config = dict(
    num_hidden_layers=13,
    hidden_size=128,
    num_attention_heads=2,
    num_key_value_heads=2,
    head_dim=64,
    intermediate_size=512,
    vocab_size=4993,
    hidden_act='tanh_gelu',
    norm='layernorm',
    norm_place='pre',
    norm_eps=1e-05,
    positions='rope',
    rope_theta=500000.0,
    rope_fraction=0.5,
    qk_norm=False,
    attn_scale=0.125,
    bias='none',
    tie_word_embeddings=False,
    parallel_block=True,
    init='trunc',
    init_std_qkv=0.0617,
    init_std_o=0.0121,
    init_std_up=0.0617,
    init_std_down=0.0121,
    optimizer='soap_variant',
    learning_rate=0.00838,
    beta1=0.95,
    beta2=0.98,
    weight_decay=0.069,
    lr_head=0.0139,
    max_grad_norm=1.0,
    warmup_steps=200,
    schedule='cos',
    final_lr_fraction=0.0,
    batch_tokens=65536,
    max_seq_len=256,
    doc_mask=True,
    train_tokens=227000000,
    max_steps=3464,
    dataset='wikipedia_en',
)
Each number is 128 + 32 x the weight over its row's rms, rounded and kept within 0 to 255. Layers, rows and columns count from 0. The size above them is the row's rms in percent of the matrix's.

# layer 2 attention query, 128x128, rms 0.18, rows 81-93, columns 0-127
size [ 88  92  87  97  88  86  86  90  89  90  87  90  85]
[[ 94 120 208 101 115 159 171 196 161  97 132 116 141  92 136  80 143 123  88  86 131  76  88 170 122 141 153  70 147 158 127  85 138 147 111 161 150 135  87 162 113 117 141 174 147  49 127 136  89 125 144 119  93 158 192 101 135 128  77 103 162 129 101 133 163  92  75 113 112 152 118 157 163 171 141 118 139 145 159 158 148 107 183 127 108  80 109  77 137 167 150  93 164 146 141 107 141 125  76 150 167 147 141  88 148 109  91  58 131 129  72 120 179 109 105  94  53 129 155 149  90 149  97  99 162 140  89 105]
 [122 103 102  75 112 121 136 170 102 141  86  99 112  87 138 143 109 129 115 181 140 108  51  90 133 104 128 134 117 164  91 116 147 129 146 113  93 118 105 114 166 115 151 167 180 137 179  90  76 109 126 115  67  96 196 193 133  95 152 202 103 169 162 146 103 122 137 137  88 149  89  91 126 122 118 146 126  98 128  97 111 118 117 124 166 173 105 135 106 131 158 124 117 148 137 146  64 156 164 135 156 140 155 187 109 162 146  68 161 106 117 125 141 141 128 125 170  83 175 130 104  14 109 156 159  64  79 161]
 [165 140 116 151 126  47 125  99 116 146 109 107  93 150 136  78  95  97 169  86  82  97  71 115  97 243 121 154 130 150 183 128  97  90 147  96 101  49  88 126 119  92  96  96 127 151  97 128 160 162  89 157 129  85 143 148 180 132 122 120 111 156 139 156 142 132 131  99 133 117 140 126 135 144  85 167 120 138  89 146 122 103 138 168 111  39 130 115 177 104  99 153 138 168 177 186 163 166 121 168 176 142  68 156 125 123 178 166 151  86 138  91 144 132 158  89 148 132 138 168 126 140  91 104 131 153 144 119]
 [164 168 173 165 202 112 107 135 128 133 133 125 101 139  95 132  26 124 133  99 170 103 157 104  88 119 148 153 101 118  73  93 108 114 101 178 139 143 150 169 175 120 154  95 147 100  70 114 152 138 139 144 101 133 118  84  96 172 147 122 124 115  90 190  90 147 145 132 148 160 120 148 152 164 143 116  91 124 153 155  76 115 112 105 152 152 159 167  96 121 233 156 173 127 148 144 164 150 139  66 185 110  91 171 170 103 130 124 151 157 109  61  92 118 130  90 169 110 185 151 104  88 120  98 132  96 135 129]
 [ 96 117 120 119 147 167 150 140 167 170  96 225 133 118 158 122  84  97 185  88 156 131 155 192 101 134  82 107 117 113 167 115 115  50 130 101 170 151 139 152 149 164 154 167 138 115  76 183 155 134 113 103 127 125 165 104 102  94 117 150 183 113 115  66 182  78 135 149 118 157 107 131 184  81 166 150 109 133  70 108 179 129 117 112  94 118 113 142 101 134 115 153 179 130 121 174  77 135 175 128 140 131 109 133 162 157 116  92 145 138 175 151 116 164 171 141 120 163 108 141  80 110 121 110 140  95 174 214]
 [113 173 197 198 137 130 166 151 160 133 151 132 189 134 111  85 137 110 154 100 113  88 113 167  95  74 107 107 145  97  95 171  74 159 111 121 161 155 138 121 134  82 183 100 128 109 154 103 134 180 144 129 124 138 154 107 105 108 159 125 157 157 125 154 146 152  26 117 156 167  89 101 149 141 107 127 117 138 104 101 146  99  93 120 143 184 123 170 120 102 171 131  24 113 116 106 104  97 148 136 152 172 105 147 128 156 182 154 116 191 138  71  74 153  78 157  86 140 158 109 119 148 125 136 117 111  84 174]
 [124 121 101  97 117 166 157 125  80  49 109 145 147  85 107 142 129 137 149 184 142 129 117 138 168 107 110 128 175 145 150 149 152 100 146 158 196  82 154 122  93 104 143 163 110  75 163 130 149  99 140 111  98  95 147 147 157 131 117  66 127 118 103 131 122 157  89 152 119 107 112 111 143 149 102 132 157 104 127 109  80 128 177  99 115  46  98 114  96  83 109 176 121 197 228 148 132 111 177 174 143  76 112 112 130  93 162 146 105 229 149  90 132 106 106 140  92 121 110 100 100 151 156 108 146 137 190  81]
 [119 133  87 110 216 104 112 149 175  93  82 104 116 214  87 148 138 101  99 153 148 153 136 166 187 130 161 148 110 120 144 108 141  98 127  60 149 151 149 108 156  86  77 105  74 136 135 115 158  69 156 137  91 112  76 177  54 163 137 128 159  73 161 100 154 172 107 126 121 121 105 107 101 136 138 165 133 114 146 166  82  84 148 124 133  84  69 142 127 127  88 136 132  95 128 166 127 135 106 110 165  92 138 131  88 145 153 135 115 157 101  90 123 187  97 157 105 130 170 193 123 101 156 134 122 149  49 132]
 [ 98 103 153 138 149 177 107 122  40 168 160  87 107 108 175 157 124 119 139 118 179 110 100 104 170  73 145 130 145 157  84 164 114 187 176 102 149 168 178 109 130 131 165 131 109 126 103 149 114 121 153 131 113 132 148 164 192 122 137 133 136 151 113 106 152 124 155 101 163 162  40 144 139  91 158 188 130 121 134  52 100 137  92  39 200 113 134 142 117 166 125 116 147 146  94  78 150 132  91 110 117 160 140 147 127 141 141 124  76 160 152 111 141 147 127 153 138 141 138 155  78 152 235 151 123 135 152 113]
 [103 144 129 140 127 156 103 144 115  52 102 112 130 105  55 133 145 161 156 130 105  65 172  82 154 131 159 176  84 178 110 107  86  59 113  91  69  91 156 147 107 165 177  80 112 107  98 133 144 121  78 143 133 115  96 145 107 160 132 160 118 177 121 139 164  79 173 168 149 117 100 125 150 186 156 137 158 122 157 105  61 138 131 114 117 201 114 126 153 136  79 182 106 121 122 132 135 164 112 113  88 106 156 105  66 150 118 114 125 155 106 177 112 154 135  70 129 121 134 201 165  74 125 150 164 158 108 131]
 [161 136  98 149 156 200  79 114 168 134 180 129 158 126  66 134 144 141 124 110 111 173 209  81  69 131  99 152 130 139 151 145 135 117 110 109 134 120 109 119 187 101  89 159 117 127 157 136 144 155 196 134 121 121 139  74 116 124 147 154 112 125 134 123  99 122  83 128 135 179 126 141  80 137 121 136  37 165 137  67 126 104 117  51  74 148 130 101 184 168  97 103 115 137 144 126 128 144 127 145  97 149 197 126 166 188 167 105 164 144 116 178 176 136 115 143 129 130 131 124 150  44  75 143 163  99 158 152]
 [123 107 162 171 112 187 156 127 219 101 193 192  70  97  77 144  79 108 107  86 110 127  93 117 179 161 139 127 158  99 111 147 178  72 103 102 157 115  92  88 120  80 111 145 104 108 131  79 145 156 128 108 113  83  77 114  94 126 131 107  89 151 112 167 125 155 140 130 110 211 133 120 155 150 120 103 119 132 162 149 176 109 129 127 126 113 109 114 131 162 127 108  96 100 111  87 120  67 149 206 114 157 139 126 105  97  99 185 132 124 131 169  76 125 167 175 164 146 152  99 129 130 195 111 118 133  87 161]
 [112 178 151 140  90 136  83 115 154 128  70 160  84  59 109 113 126 121  77 120 122 175  64 181 131  64 129 120 170  86 151 160 109 133 105 109  93 134 105 137 145  98  97 170 138  80 125 129  96 122 167  67 137 148 124 123 126 146 149 156 125 118 108 129  79 153 153 183 127  87 102 143  92 146  60 128 114 127 146 171 121 110 119  84 142  65 119  57 147 153  97 150 106  88  91 126 159 115 128 135  71 109 136 166  74 125  73 113 141 142  62 101 148 119 169  96  84 111 178 106 129 120 132  42 118 170  93 142]]
# layer 2 attention key, 128x128, rms 0.191, rows 81-92, columns 0-127
size [ 90  94  86  91  84  89  85  98  86  89  95  99]
[[ 91 187  52 153 133 101 153 153 140 166 120 164 112 184 159 115 121 108 143  83 144 122 166 168  76 139 149 104 143 122 184  92 177 107 124 176 142 144 135 166 135 116  92 114 184 185 148  84  91 135 187  65 155 118  89 116 144 165  88 123 136 166  90  89 132 137 151 167  92 143 145  47 128 168 105  90 112 125 129 136 100 138 126 123  85 111 123 111 160 174 127 114 115 134  73  87 166  99  86 128 140  89 117 106 150 133 133 132 148 164  88 132 120 122 170 169 184 158  83 123 175 176  61 100 151 114  81 110]
 [112 172 144 152 149 156  93 157  83 148  98  94 100 128 133 225 122 141 189 109 216 215 135 124 143 114 131 177 111  77 112 130 153 131  94 156 151 112 137 188 126 131 121 145 125  71 128 115 117 101 185 140  86 150  50  70  79 179 113  93  73 131 126 133 103 137 150  87 187 130 124 140 124 150 129 131 109 119 117 141  67 132 137 129 192 115 123  73 101  86 154 123  96 180  98 116 138 144 151 113  92 163 118 129 143 151 101 147  91 119 138 112  79  96 118  91 188 123 108 179 151 104 136 150 119 137 151 135]
 [ 64  80 130  79 136 143 161  72 121 119 235 166 135  78 133 120 135 147 127  79  88 122 129 141 109 162 102 121 127 121 127  93 106 110 107 159 201 106 155 150 128 168 131 124 112 147 123 115  59 152 120 112  81 139 109 129  86 119 147 145 192  74 186 131 165 170 147  63 141 151  98 160 112  92  84  88  95  97  88 153  72 172 145 129 100 163  77 123 139 103 126  98 143 138 177 109 160  97  78 153  65 118  81 166 108 151 101 114 134 163 106 128 112 141 127 129 120 121 153 138  85 185  98 104 114  93 103 144]
 [108 160 128 128 139 144  95 116 130 114  85 108 115 151 106 185 180  82 135 129 147  84 135  74 158 175 114 141 136 162 109 153 135 149 100 134 228 139 140  97 194 130  89 164 140 166 144 169 106 142  99  91 146 111 130 117  93  98 158 143 129 102 107 127 147 145 139 175 150 125 126 194 155 169 166 123 148 120 186 159 114 126 116  95 147 146 119 125 198 178 140 109 131 138 115 101 101 188 118 168 119 116 122 101 105 163  24 159 148  75 161  98 178 160 134  97 121 112 118 200  67 163 138  63 105 120 155 127]
 [ 81 103 116 136 196 112 164 123 140 161 121 168  82 148 136  78 167  34 135 167 167  88 121 142 207 141  55 106  86 155  91 103 108 179 132 105 138  78 118  90  97 197 161 103  82 129 138 172 123 155 115 142 147 175 105 136  80 173 131 142  47 145 159 177  66 108  55 153 113 147  86  94 142 151  91 114 123  81 105 114  97 136 162 117 119 145 141 118 145 136 128 149 107 153 131  90 111  74 108 148 145 114 136 146 110  82 174 125 138 102  96 153 114 114 119 135 172 123 104 135 142 119 111 128  91 112 100 107]
 [162 203 121 160 155  87 155 107  70 118 169 153  96 135 113 140 184 108 157 123 133 195 134 128 155 116 128 153 134 149 199 175  99 139 143 108 150 153  98  61 174  82 132 105 106 169 106 116 150 135 111  79 166 121  52 210 133 101 110 127 128  87 124  94 142  78 161 111 141 175 105 145 125 137 135 150 128 108 104 109 158  78 110 156 148 136  96 157  95  98 115 150 106 160 171 141 145 167 163 134 179 139 159 107 101  41 156 178 104 153 112 135 140 117  72 158 154 101 156 123  58 156 128 151  89 111 122 131]
 [189 115 110  87 150 122  28  81 111  83 120 128 144 151 138 126 109 181 183 168 144  80 183 131  53  96  88  41 134 126 143 105 153 132  98 173 114 131 110 122 140 121 162 181 114 111  99 100 103 118 159 107 138 116 103 171 114 135 186 167 150 122 143 140 147 182 107 129 125 162 149  95  77 176 130 129  76  49 174 125 134 103  95 124 145 153 113 109 125  90 115 120 131 165  96 114  98 102 123 163 108 141  75  71 171  98 175 104 128 192 111 123 166 136 132  97 158  89 104 134 149 128 134  91 151 145 106 133]
 [135  45 149 121 103 107 146 137  86  95  62 129 124 124 101 133 158 148 145 160 133 111 134 147 132  99 164 153 148 145 107 126 168 130 101 127  99 138  98 101 131 141 159 175 136 151 121 143 122 175 141 148 139 182 160 120 139 123 107 158 122 111 150 128 162 151 148 130 204  46 104 164 122  75  68 165 137  94 127  99 140 100  99 107 141 129 136  79 131 151  70  89 131 123 221 155 169  80 103  89  82 146 152  98 139 129  74 144 174  48 150 116 175 140 118  95 167  51  88  90 136  93 140  99  78 129 136  95]
 [138 126 165 164 162 107 104 195 141  97  85 105  97 143 146 154  91 176 183 124  95 192 133  99  87 108  89 127  78 144 114 142 116 140 158 101 167 181 112  63 145 156 107 166 127 115 131 110 120 100 122 115 130 128 145  88 182 148 149  89  93 123 131 127 129 146 106 118  89 126 133 166  80 168 122 191 141 127 133 135 110 115 206 124 174 123  80 162  69 129 143 128 163 206 105 104 123  98 101 146 119 146 189 131 138  72 131 160 161 133 152 131 105 141  65 143 110 124 103  30  82 124 116 182 120  84  99 155]
 [105 149 140 110 160 158 122 123 154 146  80 159 185 122 125 130 113 128  90 123 195 188 180 108 102 159  97 144 126  97  83  60 169 142  78 138 161 120 143 143  90  93 125 160 137 147 156 139 104 111 127 127 157  87 173 100 136 124 105 199 168 144  95  99 104 149 135 187  95  34 153 180 192  92 150 138  60 148  97 125 161 101  70 148 146 109 177 160  89 143 104 118 127 165 142 130 122  76 156 110 172 114 120 112 120 117 105 187 169 112 108 103 109 159 147 121 130 142 132 151 165  95 114 165 107  71 158 173]
 [192 108 176 120 170 104 192 118 142 155 131 122 154 187  82 107 105  88 133 126 143 138 119 126 175  97 137 139 135 141 130 158 197 155  77 135 137  78 155 115  87 138 111 124 150 149 128  88 166  50 161 148 104 134 132 167 126 183 121 164 101 142 132 130 100 155 191 168 104 126 133 117 101 207 178 101 140 153  73 166 186 169 119 110 136  98 158  77 126 132 167  81 138 174  90 181 131 134 119 129 132 138 111  75 139 167  97  98 178 171 143 137 126 123 115  75 170 149 124 137  63  98 100 112 136 191 128 120]
 [154 144 152 114 191  27  91 115 104 118 205 134 124 169 162 158 124  83  84 134 142 195 159 184  91  72 171 159 169 153 160 122 141 126 105 147 118 152 101 104 171 192 171 107 115 189 133 121 129 126 102 138 115 108 129 160  73 123  89 114 102  71 150 211 138 187 109 130 179  91 137 125 102 147 169 136  95 139 175 102 153 132 103  91  88 142 169 113 122 114 125 104 163 119 132  99  73 166 158 161 148  86 124 135 113 139 145 110 127 108 158 139 133 155 124 115 147 131  71  76 136 127 130 138 105 109  99  89]]